Weights of a small GPT-style language model, trained from scratch on English Wikipedia.
Size: width 448, MLP 1792 squared ReLU, vocabulary 21757, 36M parameters.
Architecture: RMSNorm before each block, no biases in attention or MLP, normalized queries and keys, gated attention, an embedding shortcut, skips across layers, capped logits.
Training: a variant of Adam for these matrices, 341M tokens.
Each number is 500 + 40 x the weight over its row's rms, rounded and kept within 0 to 999. Layers, rows and columns count from 0. Numbers have three digits each. The size before them is the row's rms in percent of the matrix's.

# down: layer 4 MLP down (transposed), 1792x448, rms 0.0486, rows 1504-1563, columns 0-111
# up: layer 4 MLP up, 1792x448, rms 0.0537, rows 1505-1564, columns 0-111
down1504 097:493574532534461602484463489415583513470472505496443524495499466499492534460547500394529538485487536412508520551493438563482484457513454462472468492503481535584455554516442495448497562465505450469572508506486508537531476437518511529509579518567537440455476549533466518553559523487533540468515476490551529516481418532513448446480486537574
up1505 100:495438449491536519522448512475517507478581440456448445555473470501542455539440463526470452503545549520516437419481467493468515469497445525500504535444556482522453501512426528552529556573577564461513511474575492500500424574525446483520450478486485462506469484491535444521423531448509517433505497524556501464462498570458487528490507472552
down1505 099:460475539495526494440561490510522513535493484496520462469510459469483494525550472547549522508504575481505506450507490412507442523413582512481521555517482550503482508534580491403545480542509526504528513530507544597505478457490468492512459466458484495461576525531491587481523537525507555464480448536456581527547521458470495459529471476556
up1506 101:520470520550526493589486489480508590494458493475517474451518482553500551516557508496411471509530395508504477497467530496554516529520505488569447440500511487526524515506470565518585436550516487439515493446445507531533540462512485494490502498461517481547501459520491532480515511502486499544497406427542536549421439503504540476497497504514
down1506 098:508444407516523455455461552464454488572500517482536546486445480426587435579549535516506518503522508558501449538411500518470496464540549521473555491494515482527523555522463469538521522492494486458462483440503524529549520485498508442515472516485461509494422505529546452531504513444466526485531414483504510475466474541458520478505518427498
up1507 091:498517505488444537461518514464475516488509541484468569458525556540473491534475471537476498489461559467500512486479502561453485466543501529518543535542502559525537437537520474505539499429488491489525461475573680546533580478440507428419541541478460536486561478444515455546512429487502491455463563502464513571542493528500449484523521474568
down1507 094:420485532505475427477525487461512550531491496460478422514508551503525530558508531507526520488461512457536500515482525527460542489442511503481476433409493497569517493505483450465501490528544513522471540487415484503477491488502509540523473516532449474504501514483470466565538447566537423475532472507579542510467384456570530503456523520589
up1508 090:438436513546532520440510502532537518535516494550534521436493556497567494498487471597498541515501465506477478532560569532552466465566434454542487460534509581518520518461535549529463480537574522481501493528528483530445535496451501555504528506544454526513487548483506514495488451540469569491430512553436502570502578491528453458538504421579
down1508 094:513485486583512620501495409423514480516547471482558527463538487528484478517538466497501484477429598499495593491501504548435478465547494452477487500523524450573535510470522580571476469514459497534528480443539551519506509514501503560495472496526525495528532533552441495515449497435528498538497540456490528485454459538498531457518545512557
up1509 104:596557470401496423497464455423614477490540433499538498441482507536545523471466519533482505520489465486469502502475495533502527468463474504541471544575486452511507507479551479465466513462489458519512601508495547600537532550498492461547524476507515504470482516518516460486463519466552457533551523514497475466450470558454475522542500493613
down1509 101:493478468557511600368481522493496520516529428478522520513578516472550508545514512460453489525542474551547469497428503533475545540541534477577498445460495529523524471483487467525588530544524475469398470484482499490514498478493532509502540501493549620494496517462451539522564447491433447512560488492508503428505534562523511465501541480495
up1510 119:510564500440529397505470476456550504467561563477491470458569471477536523506519458462446476482568513544485536460506489589502481459489539473533533518498535479515483531459499499535467533465520489518506547491550518520474527503536512489491495488530496494610492444491534410444486423509506567477480550477522538419425558457562473508512503498469
down1510 118:460497497568522573472494428473452446521491505403476448493494462544408476511567470522525529498504516483519514529559569512511532450496421488445491503469421508492537496501492462510514544502457526487526462510433499519519542507444532510547633465481555516523513496498454506503509466466531467492549501419523489489517552530544536474454469498546
up1511 090:417527544537539454489456452503486499503508524489530542473481546595464471470511537459459416526542472543470449534434515502489469527436516515583447553457507447484524459414435566491502530466504472466506491466525563570504483510494501498571524509593459401522560523479511484456550437465524453526511468453509476415522499467498469514484514473488
down1511 088:495528497454475520552498402501473497472490478463493517480472557433493459510569504545524521466449498500470547498453477524601548483485522489409608500511545470553505521497562455555495500538541431481530494474527458458488537455536514501527466443448559488493503525412467528489545505513535453498467549451510477470550578480478471525449526553495
up1512 094:449550427532459425500496459455490519520531540468600458487446505484523458510447485463466470438494548496564498457448515463460539589446552553551505466486431380498459490494511478476552511424503559473492487505561438478474555497461406495454472521574492461534570504509526441441485482421499495469527556480537510465483544484486441479503463542468
down1512 096:446511519533472494521468472543454530535487495508473531443485524520449460561432440511425500460510488541541461519562535493539450502440506556456482532526523534523540490514469522462471589533495592484437429495503513520495514463495502452513391563442433502447451575554486571537508530491527525508526490503480554454474532511488512531506571517488
up1513 095:470625515452537521549486462568529474390489509506470477463509497457502434445469468452532509519495492549501480447484464466492511418480560447506462511547557511516448480513441418495508408499540462446507519541499498500541431523425500489483519541566497476478538490489499492488448455482507507446517477554475417369483494548543504512545427520541
down1513 098:493472441554522533469557557457478458460489463527543492510459520402521467472479512531461515440555423530456512477522483503455510524531499529502537552440550546503468491533497580508563506501487518490485519500479510480482422531446564529488572532493509526483492534508461418551506530462576409556494445561515461515519524486486503488524498545492
up1514 098:467480536500558535524519470418495528489505495512462476475551414518495489521515411480496483530465553534529507528506460505491504483527488450549522472507474519475499452475475515500515569472497413508530515469470529533434536548512533450511482474507476512532526523521503465572539500601497480393481524445522528496452544451473522530517482557502
down1514 099:447387479561506447492490475508521451506538526461550468477454490472551414500558492454452520528526478538461484542538498493436492595544570487476509448503532492426552449442496578496488441465538532503583486453470389497468497463523444507484419502494491602503495506567500516543508477513444550463446510518529500587472468454408453453617513500415
up1515 107:483467424551477499511524504548563539475523460539494588535478558446552500535530522441519542435532535593528496524468526461498503485447501481549544484477509453500520524492533519502531510552502549489510507509426536505457456564445451580493497492463504457483494546538569456441514485503431539458565551537561440520483477479534520584494470490500
down1515 106:604498493523429492497539440473478513513520484549491516540504542552440556379503503500496576476518558530441480557517453469503446471494467506540523468446453534463587480500421465480505571544494540445553510537524515517477578498469532479491470426474464453485492527521469430568431554466539530481468461466462499483466490501504602405457454572480
up1516 116:585482527487438529451508537480529514485449459507555479574472524484524431501447526551498463388392521515493532497485441579529462492544504494546536445483456556442538529529536475525536526455537567543497481512471512496504552483450472516520533466485459546529577532495480476457517542511540536482464479488505551453418540475501486488471496504578
down1516 110:484488497518526522506557488501460430530415465453412495612538509430572492564486503503495473532500511465497434476533554544521495556480540497508503473410447484491493518540459473481563497487482451496495500521492489419501543498513538528525492461504513523446483444525567552420560566487436510475441535514502498530501520455509474499447556476565
up1517 099:478465498492424467479469432478534566452522472521533530454473444520526514518491537512507508473443464505501513514481501438481500488504515504548493431482453486490479473506555421466479509473491462493470453537490416493447478451514567544493501491523498461497497508492500473477475526460395491531471520474424470465440505493455516470468465503490
down1517 099:518506512565520479470489489480502490492490468499495534509456494446593454568478541513455478488470453538513471498459485468537484479456584518473512404524551472505512489518478522513570521551476507428424506472479494498533571465505550452580451530451518529533459543469493481444493457563448535508451538480490514461443569453437484449498545615525
up1518 101:514480468505498486538485473500476494481517449542453472527445514518527586560510429526539546512500526527463505469505550446487499497496470488524542541589483503490457472441505523470532547465530445526539519536494491466452508502486502469514525475534519535452500520537517492514495505510535415458542504586525506495533484464496468488519453445451
down1518 101:383494501536480502485574460474470511483466489499494473554586523537491527546564497518511502495441497524485504520487509496529514483578468512511539529497502461491435566524423538537479499547470483507508511526528491537503466432508505489538534501486524566513544466461482553519605478425548500465497453464540413440556540527481457492478547525513
up1519 109:471538477478534441441568447519460527480597477561519474545418505436534596480451449507500534444456534443564463450447536453450418495494483434536443502545543437472535508452406485515521500524587543519494559470428459483503429492466463484443506555523532506513485477496557495507474559530448559486512458492426552524478461527498433489482423464544
down1519 106:494533494458410514475444485520495443561534518564495589491517493489428539523553471502516551528430487462510523479516494508513484493571458496483437532471533480476568467405456466500473492581481466443455521486537570501541519517536479567509506522606498484562519528577469511456520453448444481473474549474494462536460506425525428446543478532563
up1520 088:531508481558506486512492491507533533468509496502483528524574491537478518443541545447543493550580553520446528501493590447526471470490473426500495480444506490452512571471531578446555524460495503523592477575433511572513449515501501557441483514448523482454506466522530512514517481507534411569499440503518476504492499480567557417480482556452
down1520 094:423516509489402510548482547557577453499472522481464568424482541503418512514542562477470469470416499521439476428526560491577477451444553474533519373490494463542488549499495551466538487519499562475492473527505486436486434460489462525482492475539562471509539523481521434403455525502463438465482488477439521501537494470450535517562485451457
up1521 106:522541549498488442489408457510460528478563541516532511474541414443583496519456512477436511482497512517481522442536491472497500495473547433508582515458469513533477505564435503490475424553482603511524533512478540527449568457495508543444479526440383522425480507549460456529499507470474539463493502513523546498531412499500537504506513460535
down1521 102:540480473475537513528471501495522515516505484505444495557504501528571472560503497435521502453513523530519452600489592489493487496486452506479521547509483449471482491495477549496429521462557450516450547472576542553567425477457539524506497530511496469511447490482498457485489553495429484474504517529554473504533496455473572464529526482534
up1522 099:465448478513545538515536538584482470481477421536474493559526474459547529464486438465542551491579443537461484532446569524486519380537532542483516498496540606474521494531480448456483477520495435502496524512546489537519461481532518512484519505497514535509459408525516541443490501499451471507432417556580454491436486535478433521484487568461
down1522 100:563527530450509502505527513556519478484505475418526499541559496486493497463463554521527450516493460526491570552533481536437476565515528507356520467529473544480530467487531455492536552510467516514483484545480515480517458425477530481425563478533559489498523490465458552506429500528543436472537505483538575538466512527510504502569453528508
up1523 091:478444523431507509509586486560473505419454564511533455500502440465569518430395450450452520458533508542553470550467520413451501474548516489535513495515532468515505548489539516488564465548501479489496471494520452497449517534498435546488491477453491493486532449483503456450494560544480535458494457550478454455488561504500433523493501526484
down1523 087:524493438568535455521520440509463468564527556491537493485555432491514489529508531442465450487492468504429545503561454490459478537499443521440405512471465443511512453544444511478508498510505595523449479463488518525514446390482527488454389572449507519499537479479451528582534556496523541506535543504539466449534483549472509399523458456517
up1524 102:550559463499563505465548498486524488490463484567530502544529462529470558490492472448482438496530444503467424459419537430496458504507512451492500590442504586490509486436472503461486568507522526472494478422495522581507525512423535478493474479521481400425494473494421523523478492426431481486513447448466477494508525493511434433516515491581
down1524 101:489509478573538492461566506545526538484469491489526525486482528539486476536497513469471535442507446480427540504423445485545495443542530476508439538467468500518517530522510540493468527481565544505446578506486478461536508559500539535505548428486539467464481460529502558485532505605528507489506570529523532527458521486508438492462509462480
up1525 106:523508423440501493509531496481502499554477502507486454479467482515491549487496477519465509438480468493560440480479458510536500611532518513510493549574508556508530523487484572538473518391498568567481451551492546491475536509470540463462533574490484531569534529556496479526426470488567517423480485420422462513485477456514449536489397449518
down1525 102:513529502450497481532550533511491538539493467484495523507461440486512487448467518536512511497547426472557466421542547507452576529503548529526535499525513446484527484468522467466472536463465466485501487539469566453519470502445523488493559505461509621548505480533540542523476547494464545492521511464476500536447479469508450512449469520501
up1526 101:472499467571503471453506439507492515454547480529511496536490507496510505519425480440444527478449468473469455483441516504471477494577520515499519595511494529474454468595471500448499518492495471480525497472509439515529474545487478472503506508512491493530513470577512540477430496474482496488402442445457478458486515507458466513534540603472
down1526 100:513443467543527396525545452496458473463570557480533550498512547526458473655476544510488452487481514555464577540491474502438488461486541546421529473503520496527464558535500507466492533570518511488428497442460481481499538581554507513474495559484530494503516555554448544503456520544507532465528537508421530436467465557518390498508514511391
up1527 101:480514491531575519496509502501564482520574515475469465485532522519471457540418515492486564498548434462503400574427451507477475553477518452551556531492462468439492440480522533494459493506573493485533503425544471522579624494496544538492553520526510518542454547561564494527533457493450526507513523498429431559558501504456551548585512499568
down1527 100:477485535580471544530454528509499514513633506544454493518553519490422540532476550460469493499480519526498492506454481505499487444525539509524517456475524507505451460549499524537520416538574472522506543557587523472466511538538540499513507528513451505506538537509531508506483507461490509462538508460508530536525488542548415505423517474487
up1528 106:474558497569512443459507546519485454486500544474529531520523501513547548462540487550466466467533515483484509533544471516513477441536537449552505513570515458480460512488491498433481492489528578539469511493466589483501481566480517509469501495528485451512546529457502495484505436574450559466510500463436572405439469452473450549580424484513
down1528 100:535536519544583423517474502438477426494425459496465474512492478518483530503441425532449505550529458570532513489559517435520495541474528541468493549533537539447571524508512479527483575483478491529559525569542476566500410536547478498537591546456509564476460439512476489539509494475582417546463525521469466473471481450550554549466484533500
up1529 089:404538523453480527495524426568508498440530502606522507493541522551547534528488472488486436516584496572514514534436451484476497420470454479513533514525468469530474494402528425498529531498572428502490464473516431469453569575454514464530524486471500515558448528490575476537479438465507492486491495494463480489431526499543504494467489498529
down1529 093:485513492478541445531511603596543420497554424528584479517468501477460513454426445479484503554486503528548473440478450487531518548455548513538443512501545492456445488510488567498555395451526519492521514517479478476432542527394490555515498564482498495455514473471461506478434481592499530558485489553517555483473361522524486562516477505541
up1530 102:437522572489496507442538448483551493517468501530570484421445461510488546551433525539510504453415547563472503532535504457505508556506477526531568471510444522507444550540508376442469514393488423600545503491490554531498476466496470486495488512502506484527547480474493424482467504558534433556476492472503549474540543482525517518568491529510
down1530 101:574528495492550477548452561502504480519492559452556510508529456526483449441494495492443501518511513469512523394476487553540533550563545456476543576534471467529473544462453523461489488533483588527506552483477542472546531499485462504551423520500511505569482510511518544497527480532490463426538554497463500453551429465419389407507561483449
up1531 095:474516490459430498509484506521540504517544500530434517457528535415453516515519492566498591557477525483453498525447519472564474458500489533480534529500554461513562473441455398491488542609494458443451516434490531488536541553528528518425490494472478429444519482524460428537486451458478495452462525520456505548527505465503435504472440560474
down1531 099:530566480517469557451506462541566509434554557563481597525488484442501478464609581451484548560495504532461588523504507495488534491546488421438504426514514472542561482480413541547551523500489485504481472445476533466591531512456519535474490534526448473546503483544481512550589559490462493526500522571450492405512477483451486484473493534461
up1532 100:475511470476466478450503454486493561479493526475504422529494549522432501490483425544575546484556500480524450473466412534487479558448452458527548499454552528550522486513522559510495500503500526475430500454486554511509457485458563487514510438485482510502514445520522471468383526509423527443551474506475554466458486548535541558497575483536
down1532 100:452524534592544480439507447543468386531508553554482447534506497452507495524453448506479491482573556534495498481497528475501518538583519428497567451511479473419488489439500494595573556533481551517484519543584533488511487526521562423528421590511541585542530551506492446450439488447418489470478533540479479438422484446492487506546471476466
up1533 093:511439498505428488440494492526489527462520525475461542491514444440506470495540500555532497516540485456508469524510455483495521598430479515480442469471459585526480540513471549484450498517561517519553514541473452498533472446499496508508494455555468517498572386546496527475507502504452514517505490506532509551408518447535497522478575593464
down1533 097:461549524443518399524467469515563535531516490535536450488402473493535540589465475512569507501518525516509525429529525533505548490499490470536520571518596499517467549594562450506427552499474550534517445511494497476532533406458508523490476494471472525481495507459506537522518511508491496471468482480481527516461518474487490524471534435460
up1534 099:578520451519443519516560484466521561534576467547478520439458492517505454489503477548502496456505506498491454475548472525543462509430545557505466539523557489533456526455487500499532502435504455482517546477487496527478517511508511437410507507534501469430494497501515460499511497475522493507441489526511552534530512522505481476561509467466
down1534 098:547448454511480510487513463507517490555539553520497522555504533547477499487425470536466533460471487535396487475475487460496474509570472578466490485472460469562549536518561469531519473519485490511544509548505458494528542466506476510497524551494513458472453485469442511557568505441465552536504476493523469584461427494484515480492534428526
up1535 108:447512513505515467486587462491506539459560561486485499451469475467447496503504481464500506519519460589446461554505517452564445480548519468510588611486398472498559519484509510491509540413534565503501518543520489547513468575438487535490486411507527487495573476495600523540508474583522454471506483403526423435564470447492501475535479457510
down1535 104:514475517459397441517542510497451493539474550555455496477486412551453582506487463540451585472444467467517529536500579451470500485567454591506481493499382455506444469515444442514431417502504493504477505523529545480481470500477522417443451517540486491485580551536495486436444442509580462518487555444592478473503499463497482519423507515497
up1536 094:556513470472519526541526482470507543434524625470494537536486440572547507487438470486580491526504491516522429550445420509485523518536471556542517431446594542457513477527475454538531509481493485482555470520433484581511488545427513465441513554544448451513531410517493384497505480460566454521534524479524413492462531491465510525473577584468
down1536 093:563534411463497476499460508505539417499491547526501513448557517465555576507564482517497524439545557496445541526590470452504516493465542488429556462520443453520435494492510491464485572545547537453493510475536466458493535464468526509499459460525478500478391490537484523559547512419448548525446440504538479500541491554535433491575526502463
up1537 108:548493502556460461490584543591635486489499473533493467539463460486509438504499397445548445491430505523467472530464532525501479474495564524527542518532454461587467469474501469542543472427524526460498526387514487477452503493443543470520489531511576472510538493492483508527510487513512577487524553531516513503500510526516499487454573498525
down1537 107:556553519452538512481509489569522504450578506484428499575432553521464499506455474481422500470471483530531539503496565541544503470549454496547450521525466454436526553540462443558510490502454505563541478531537500478453414492427438480450473561516554457548550495393529534484525544569525429527525542568569525451553498502445536544484483494481
up1538 101:511471514493533553517543524454471503427539463520433569506561544544546470522430522480470515467495408451509437550491501597495475512460452511540458608484508534534475410520519534466500522483479566520521490503522482541495511506451575509530515498543487427486439540512485453491542486481557478536528417391485607519478522535494464552518535497514
down1538 100:504503493463509538491524512522507464444531439503506516536544525463486541502500474490552505499569488565511541500439547545466478473487476466489473492426523480478369500549443450491532526476527438516510489495565455458457470497411570520489536463556538482461508500495464514538475537420460443486476461477494429454526511552456517544568508502474
up1539 103:516537537528485550534485593520494572562487463511555510443445493448486463454538552483428462432460518514530540531486455513545497543464473540540474521471568517533583481441567625443487497521530527474484442428485528558440524446535498543535521442468460492471519478443502490480473465521518509543519531491499520590417439469532473516505493491477
down1539 104:454445452450514434433493431510572467539527492515485426500477540453451518550508491488447486528563445494464537449508492449558485493529483529542518465511489464532540464496457441454516553542531489434464462460547492543575558527458484514483456457453496447485464453516496423474500465456505515522537496458531468484490525497456486465426502489570
up1540 098:471482504446547482557512475514500509487413474475459471468476511514456484400451537495475447433499413509535454534456488466496505492481464518519512537487442536526492490475474460463562485492506537575503466487468448464494480471448373518544480488543467420471535502487513474497385518483519537483521529533525412522473515454531534485471554535544
down1540 099:519542462487501476527561459537506487560576490478506529492479498531482532514573476524551486525504483513508445496552462451547524507478458530442487504475513515508518578436468527462517527568502527512532434476450491519463538480434484543512405501496455547626566536507479479520559527541580494492506413493459521484498466504496587462429546515443
up1541 121:526446482492442525571489553539599535497517504564442557531499477504508486453502483577497529450567541517509527609507495499491496523517534549488474554448492500506476501477402564528527505523611534555493518521607423549436479490451501456514514426477506403519440514496494531599452475425470521475512526530513432529486516522487520555456508517451
down1541 113:436527543567523548518521443520563464486520409521514500481465487534522558471465511496518556448510493488492530523500533509534498522485519577481472495514523470509520524525502440453407466431531507529522525589531498487453504496475492520510552519454516511488466514475479452445476512517549568484471469531552473442449489583515473483451465492484
up1542 112:534517473541448508546512467480560536502499512536582498478476505458511436445494455538460466403485494590572492472556542519554505487499486552532448446563502460543492439509489495536501452509490446533546510582513516468468456467446508491442520489457521475534480477518567499524473478445565461503486466607485491504548520548477550512537526448429
down1542 105:509513529548493489468430542483567468597530523531478419532510517501587490596531452427491505485559488495476548575462535526504484519436530547489552578519508483455460491495510484479498430437514495553474456490548480541540452442492463501514528531428523482519472525505459497531497564543413541471506504469564542543509463508513494485542524458547
up1543 097:459533473491415462542443485501483558514501445455467455551518492528482539455493497481487408470520544410523499432482441474518453477469477555503499490504463509433505465502461509512551523383520494510523446545466529480477442540458558424509494498503423447477559542481530495549477498452483418427433485492497473472466516481419488490450430454443
down1543 097:463495422462481498589457501524417483505474456550486487509508501465538536544524484573475517503555466460472525503536470467477537429473478514491495417459480447514455495501497454522548495491510467532534526450481485443512593534539501519438417538460551517520390489525509557480480477537460446470510506452503523505511464512439511470475501517502
up1544 094:443451414495400494530484482540517545517557511555507409508501459493492599448383534526508477441510501481499456543528504492463552471467438486511546518545489454468526521560467540506469436430490532538531530495535514530475536500445487542495451468553490502514449485447569483479495478479553539479482564523502433555537497513535580507571508466485
down1544 095:586448497502501487510524490502514449492453517485478475523508509542475582494485482479521529524552509545482480572549572541490546500407584534516578536489544446538498528525499529431441553509516468501533530523500448495484523476536418482509452392488531462469439551490525477498524475488448536535449440544548508483547458509540489478578579600505
up1545 099:534482467499522516538538564480470573517519517441472492488411490465488557445476454522526526538551483427520378533512450536529374574471468494538459487492509508565517525572496484464467526535492517554487561529495468609570488441526575535474510575481584557414505465581509469538435524459497478462466478512473451505432461482485512478543470468490
down1545 100:517515463552436463496521506484475475470463586486515497497469543404504492421492510527443488519473485599460518571563489569502533449514454435486450517557491489543545511423513469531443500562525519432485551465513458538493493485483466504440489476511535494446504490491498492526473476454524492497552474608527529456473489501523531545511491492547
up1546 090:498457525563420464500520471478454514510475495585448480437486529517552501472464474559485478473564422516483479498516489435472480499496574455506481537509446430590429445520413534488446447427472491447473491549570574548481551448468489472446516452465472518480549505473500531506509464492510558486396473487464462529441559493520444459490513509554
down1546 094:493501499490469484523523413422486461521518563497467511510491486531450524437523447617476508427486515474553526486553491470524523533436571489444492514531475469529492459541499543542455560537538570515515571506497466490559491504489410555490533496528507490484432540432471426516615438468500480502525485512502547503532464490548488496582529439541
up1547 100:474479535525500530456501623505460446463549530566556580533486472480479519517523548469505492397550469481472478430550525441503518504515506562521498577475509496512448477436531530469463456532523541430515623447500474485439531514525495465479484497522504527515468454455495543510478470585445575485432558536454550527459476476579438499444482522450
down1547 100:391560552437561537483413494456552456509492509548519527533559492499518512464443549591447559454395555553511486466493491521481489542480460557560451525500448436558464504476462508457456516543520520505470469508474515559514568480517514446528517469520429493489525460477471487455546498473591499459452483532459532437466461466523537466536489456495
up1548 118:521592529461531584482505521454516501462569459497539487477492548533480520447494475456427521459519479532578486431459514475514503460440504491541492507500442438529483507510511503489522472494521506495443565479468483481455521507464534497499484476561467497497523537475552457475470538479444516487530483404498472472444461497452463495484538458520
down1548 115:488537500505482447493488488549431497523450454495495475594508469489474492505502568506480479505559508463571547545473450530456443532463487491450505547561480486439530463507487495558484486528439534482519466516463502504424533492488464404474565539449506495473534606521477562453510529517432528536507493484442514401521551507518441461504511488520
up1549 094:464488523521520510516587512585476529452585532484496512515443499445530535444444487530420489465514534533501499519552567455508512499583577502494442455527513538508571434512524493484436441525571503518530503571540469508478484593485465535510555584519478520461484543540550476526530520458459481496448610425524405547475444531588453454577428435509
down1549 092:472477522507523435499460453624383516471514492524494472456531555468503522480534459524505488499532545537548530490465512538481458501471577492436493456523484510531433556560546510515450533521453571424556472522494454467511474441464497508523421561526476504500549521463478511483526603484505505480557496481489568433486496458509445489460433439524
up1550 089:558499513528498410510517492499501438482549445595511458558520473486545479514506448513554474487530543541439484550437511452499452453501572462492533501466448478435542554491517426425517515492567569573568563530460508482514492503433512520491480564507519508581553467484518494528445524533497506523483433476504451493510562527532504482487484491506
down1550 093:523520449555540503553542491507461558538491536536508523528540547465511465528457442461480492515473526497531519488529490573499527532562466472412476430478472444545516472458481434493490472500527527570483435583492518555452526534428514510527475544561521450535481425477449605428531547545492470461456535472518556486494448558482455453587426503437
up1551 109:581529470406430510528550375491513473535531511603537550499453562580526570547488454527497480476535539525563467437525495459493502424483509518515543450556512467477453570474476493523524478487468387544499516496505431546482499488432512487415502540584495523459482525501529543514404497490555527513536501480510447434488454471535478390475556432426
down1551 109:555610486557480466487531518481468503511491554533447535503419479495582516585434475451476457481486537433431437457506499559504492461464538426533521546490521466438458503528501575533545437416425444542536453537514468479463439462506458425557574522516563499503480574528504524566520561456447543559466508502557559453441533499455506480457470435513
up1552 089:535516521501531491505571549519489449433529593501469533475457514462444448442454515399528564517531503492519502496538323527575443551418454396519497491459510487482534518525501569507538525470535480469475555515440525482471567472525518514473456492471473520485467572594476538488440540469400470528531457480507469495520519438516467473478552443468
down1552 095:505498450585479543480517547480474525523559495471490528491534514472495498501579460503471518463432485504499506435492522538454487509488499511465571495492481502434501505515503497523485469471475503534566525519516490565477472501466501491462496519486537495507427529396503485547490463477532475563464507508538474486490526502483416465522553539540
up1553 090:505467440504542508476518569522527450454499508421553431525480480571506523517489542485504483478473410482430503426491538562513482482497500560520488611494546450554525561479436506509444441431481481563459529563455490425517510529432507456541495555509498531532595496447489489498434427548520528424544437523467545443481458559529475528523443537495
down1553 092:505484510457508508542528495444496552504471415493529456528614487498488498554486494536565407504419473511487527503470507510492523538443482446448464536513475472465472455436541475481424506413477442525461440496424562479544489434519495450468536478465423572513506439524496527504497484524508481435569513515456536453542580465436572487441511538526
up1554 092:459472500513489526443530539555442485542517472539484537500471434541512534423564508502481524461496482480560547505570521564463481443524453567546441502453402514581546467476535473504476457512478490457612544450571521501488522502396553434489530461481517475491500495423539440620450470476462480534499483568485446546528578483521521552523530524499
down1554 089:457410491532515475486493512554470579447520476465461487443448492528518540497531476521554514502460480485487409403468546518486503497536441539483560477498592515563443562462539538505467473468442527461508571440501493568561522564467550512484513497487488511528459448467531425510515432480456581482528530515495451507533503477524489491540476521562
up1555 089:506570532485470480523475510514471538435482539465460489509522526452538498529490418512472492499500531403500484514507465460478512535548512504491472405506566503486559511436425557500515535534484543573501522470419458535553463560487544545484448502580449490496501518447509521490500561542471422474482440470438509522444416483553500491495528511489
down1555 091:490491529512589452489538443494483512543517425570482516468497483533487506491572529426476427526539469525584480499520475495535520506545514500433508481535520459447556468555536458542512540461509576435449484507488481419552503453413466479564393481466494486530476531471485542409492578538526450478524553481449502502480477511552450427479491499485
up1556 096:413510602528467519533542497493449538438495510492473505483472451452462463537522489538548500483444476541522430478506514474517491579526502522500541486527503512512490519490485566474533516600465480424463558575472517455465512499468534492518508485534510527491544532506431465526479474577433553475450476454524518477455418488497435464466454526540
down1556 100:508595544531450500447529544508473562462530529477485524511507483441447493447524476548470455479511525486538456495477583469490497464533459538466539554534445514446549506515506502459539537510541488503469522491508492444441485498481492400493497504488546508520441550493559497578487473483524496471562532535536441607493480406466565533533503453485
up1557 090:509442485422541549482509536560511451437581436432537452461502559496513522420460512546505531438492497492477505543545445530548505473477492518517469479485460494516564440520554480517520449542516453475528563561485482507499549514499517547457509575520411473508415418577531550485474570459422553517501539509515507509498482476543582497455516454493
down1557 088:551506445484514467497459530471464466498547492467498487540515440546498490510472572503596476521476521586488555533476551458521513565417465506454527486513554516530438500480443515514447517469500507480445513485532471510461486415482522464432435467500499474521535525516479523532500615517482461552497581531471477484445521445519509515507471498502
up1558 106:488529494450474487488527484470437522489551454522614439431536545503461540488508457536446450492477640478461492516528477515564492461514543485512446568509487523507509494523408439522488514517508519484549481486473538499468441489528426512495558448492540526504527478475485501492426506588522468514482529530453559469474494494415539526432469571534
down1558 103:489475521461441509514436494511487527471547455393518486493418564457508491632511524467457459529470501498490538476520528543469516518450508481460461481488519474523513485519536482444518521501424542521510502500543439438531509465424497531530521479501502471420530475478461477549524511506496481441532537554487467519546487570457441547442512501478
up1559 105:496556459519439495478445480458513532431512487564501515473540551536545473537536506460480496507544514576492522517420431489457448489513506496519470488531498505438514440460468453462443538619504564465502530513481546549459511551423449553496490524559454509567562571398522503485470552546484509488497547511515512481483516421527474468492541596494
down1559 104:460493491463443528503490478507516517466541519516517465523503532484528494468596553532452521531542522459420500520403529513476499489522535482443458457454554537481506533476423485449512514558439513497512587519443514588477522415589493539514562488501480544523505563513506509519451623511488578496536556419516453503515526485404473511537522452488
up1560 110:499512441515587511511450501464543514468491488591558442524547439505420480520508417462517470529531417518464507499419369495501503495471526465508500526537492545471537526514426475478565575474508485504463517466498513538491435487503455559470550518494523425490482511471507512599427458461530527444438474468508450510470573527466511449492498459467
down1560 105:473547499524527449494500436465524446500466566454462481614500529561468504419538448477487473495476463477535473460534496490563532470529489444536489574514555506494496532462536516404495492525535549520502428537524504503537497457455504506457578392460568510476532454534520572498530486504557521493534508494513467484478450529499463460567524490450
up1561 110:539584534451516443471542489427484470479530505482471505509520520462455522531425478505534541595528505459501464485530417569469485527500487442539549495522548556453517461502510468459475464467528479546476551488404455487501496502528467525479509550517514494547512517532507497539505622562547377474442491478420526501509581462464555495538526476473
down1561 106:526484502518482531488565514508454499532518467538568504446455496490558509428504496506512609503448434460466424449453476482519566508444499551553479453471481552543519518496471445498457527499447459524488575510484476518589520489494482495465525517426458500468482518490532486526525543557447498527470508417478521427497500482471527461458469508444
up1562 100:506499467595496401454545484519519494453502502557503495487481500566519459549490507587589483478592478529458482450475448485501532540403464484540474459445508505564520394543530454449520455494511451502574478523524484564514521486427518489533491434501501475533513490453489537495507436487492465523501507518511501631536497468540535557491542503454
down1562 103:480443443543486409550540475532486474471474481481454489512428493444496469530451489453516500485545533529519522538563524501530536549453547501445530500556459493495495450526504464500488542502475456565448438508445493490485490539496488459476536516439570556547531470506523445501425505443434485457559476494548492475540564488489579536512513471431
up1563 116:479455457490486458504557549475543511479521466531558505523470601544535465516521455466524514425533517508463498505469501450508463471463488505515518510521548500487478593520508494535476494529501503516535528573514574538457540488515520445519545573534461439498526443553469520485442527547491505501496458528464507532495437437469496491394487429504
down1563 110:498527556481473472544507490522555478524484461516555523488478488542481525549467438458503554534448544408509442531486525447487483443542491533482500411462491465521489458536536458508508542478456516443435514484493482498483560421514472493543537511450427492563484513451479536515516506526500490540423586495508475484424505543448540560533503494512
up1564 092:520594469609396518425436473546497548490479406490531570505587520538505548503545531481493574518489513517449529522564497535525462465478394502547462539489435568513523566463486452461395486472505488565506508515479515538526507510506549535458496511528408520433433531464447491509515455497540420547470562494498562542544545450498512477559476488425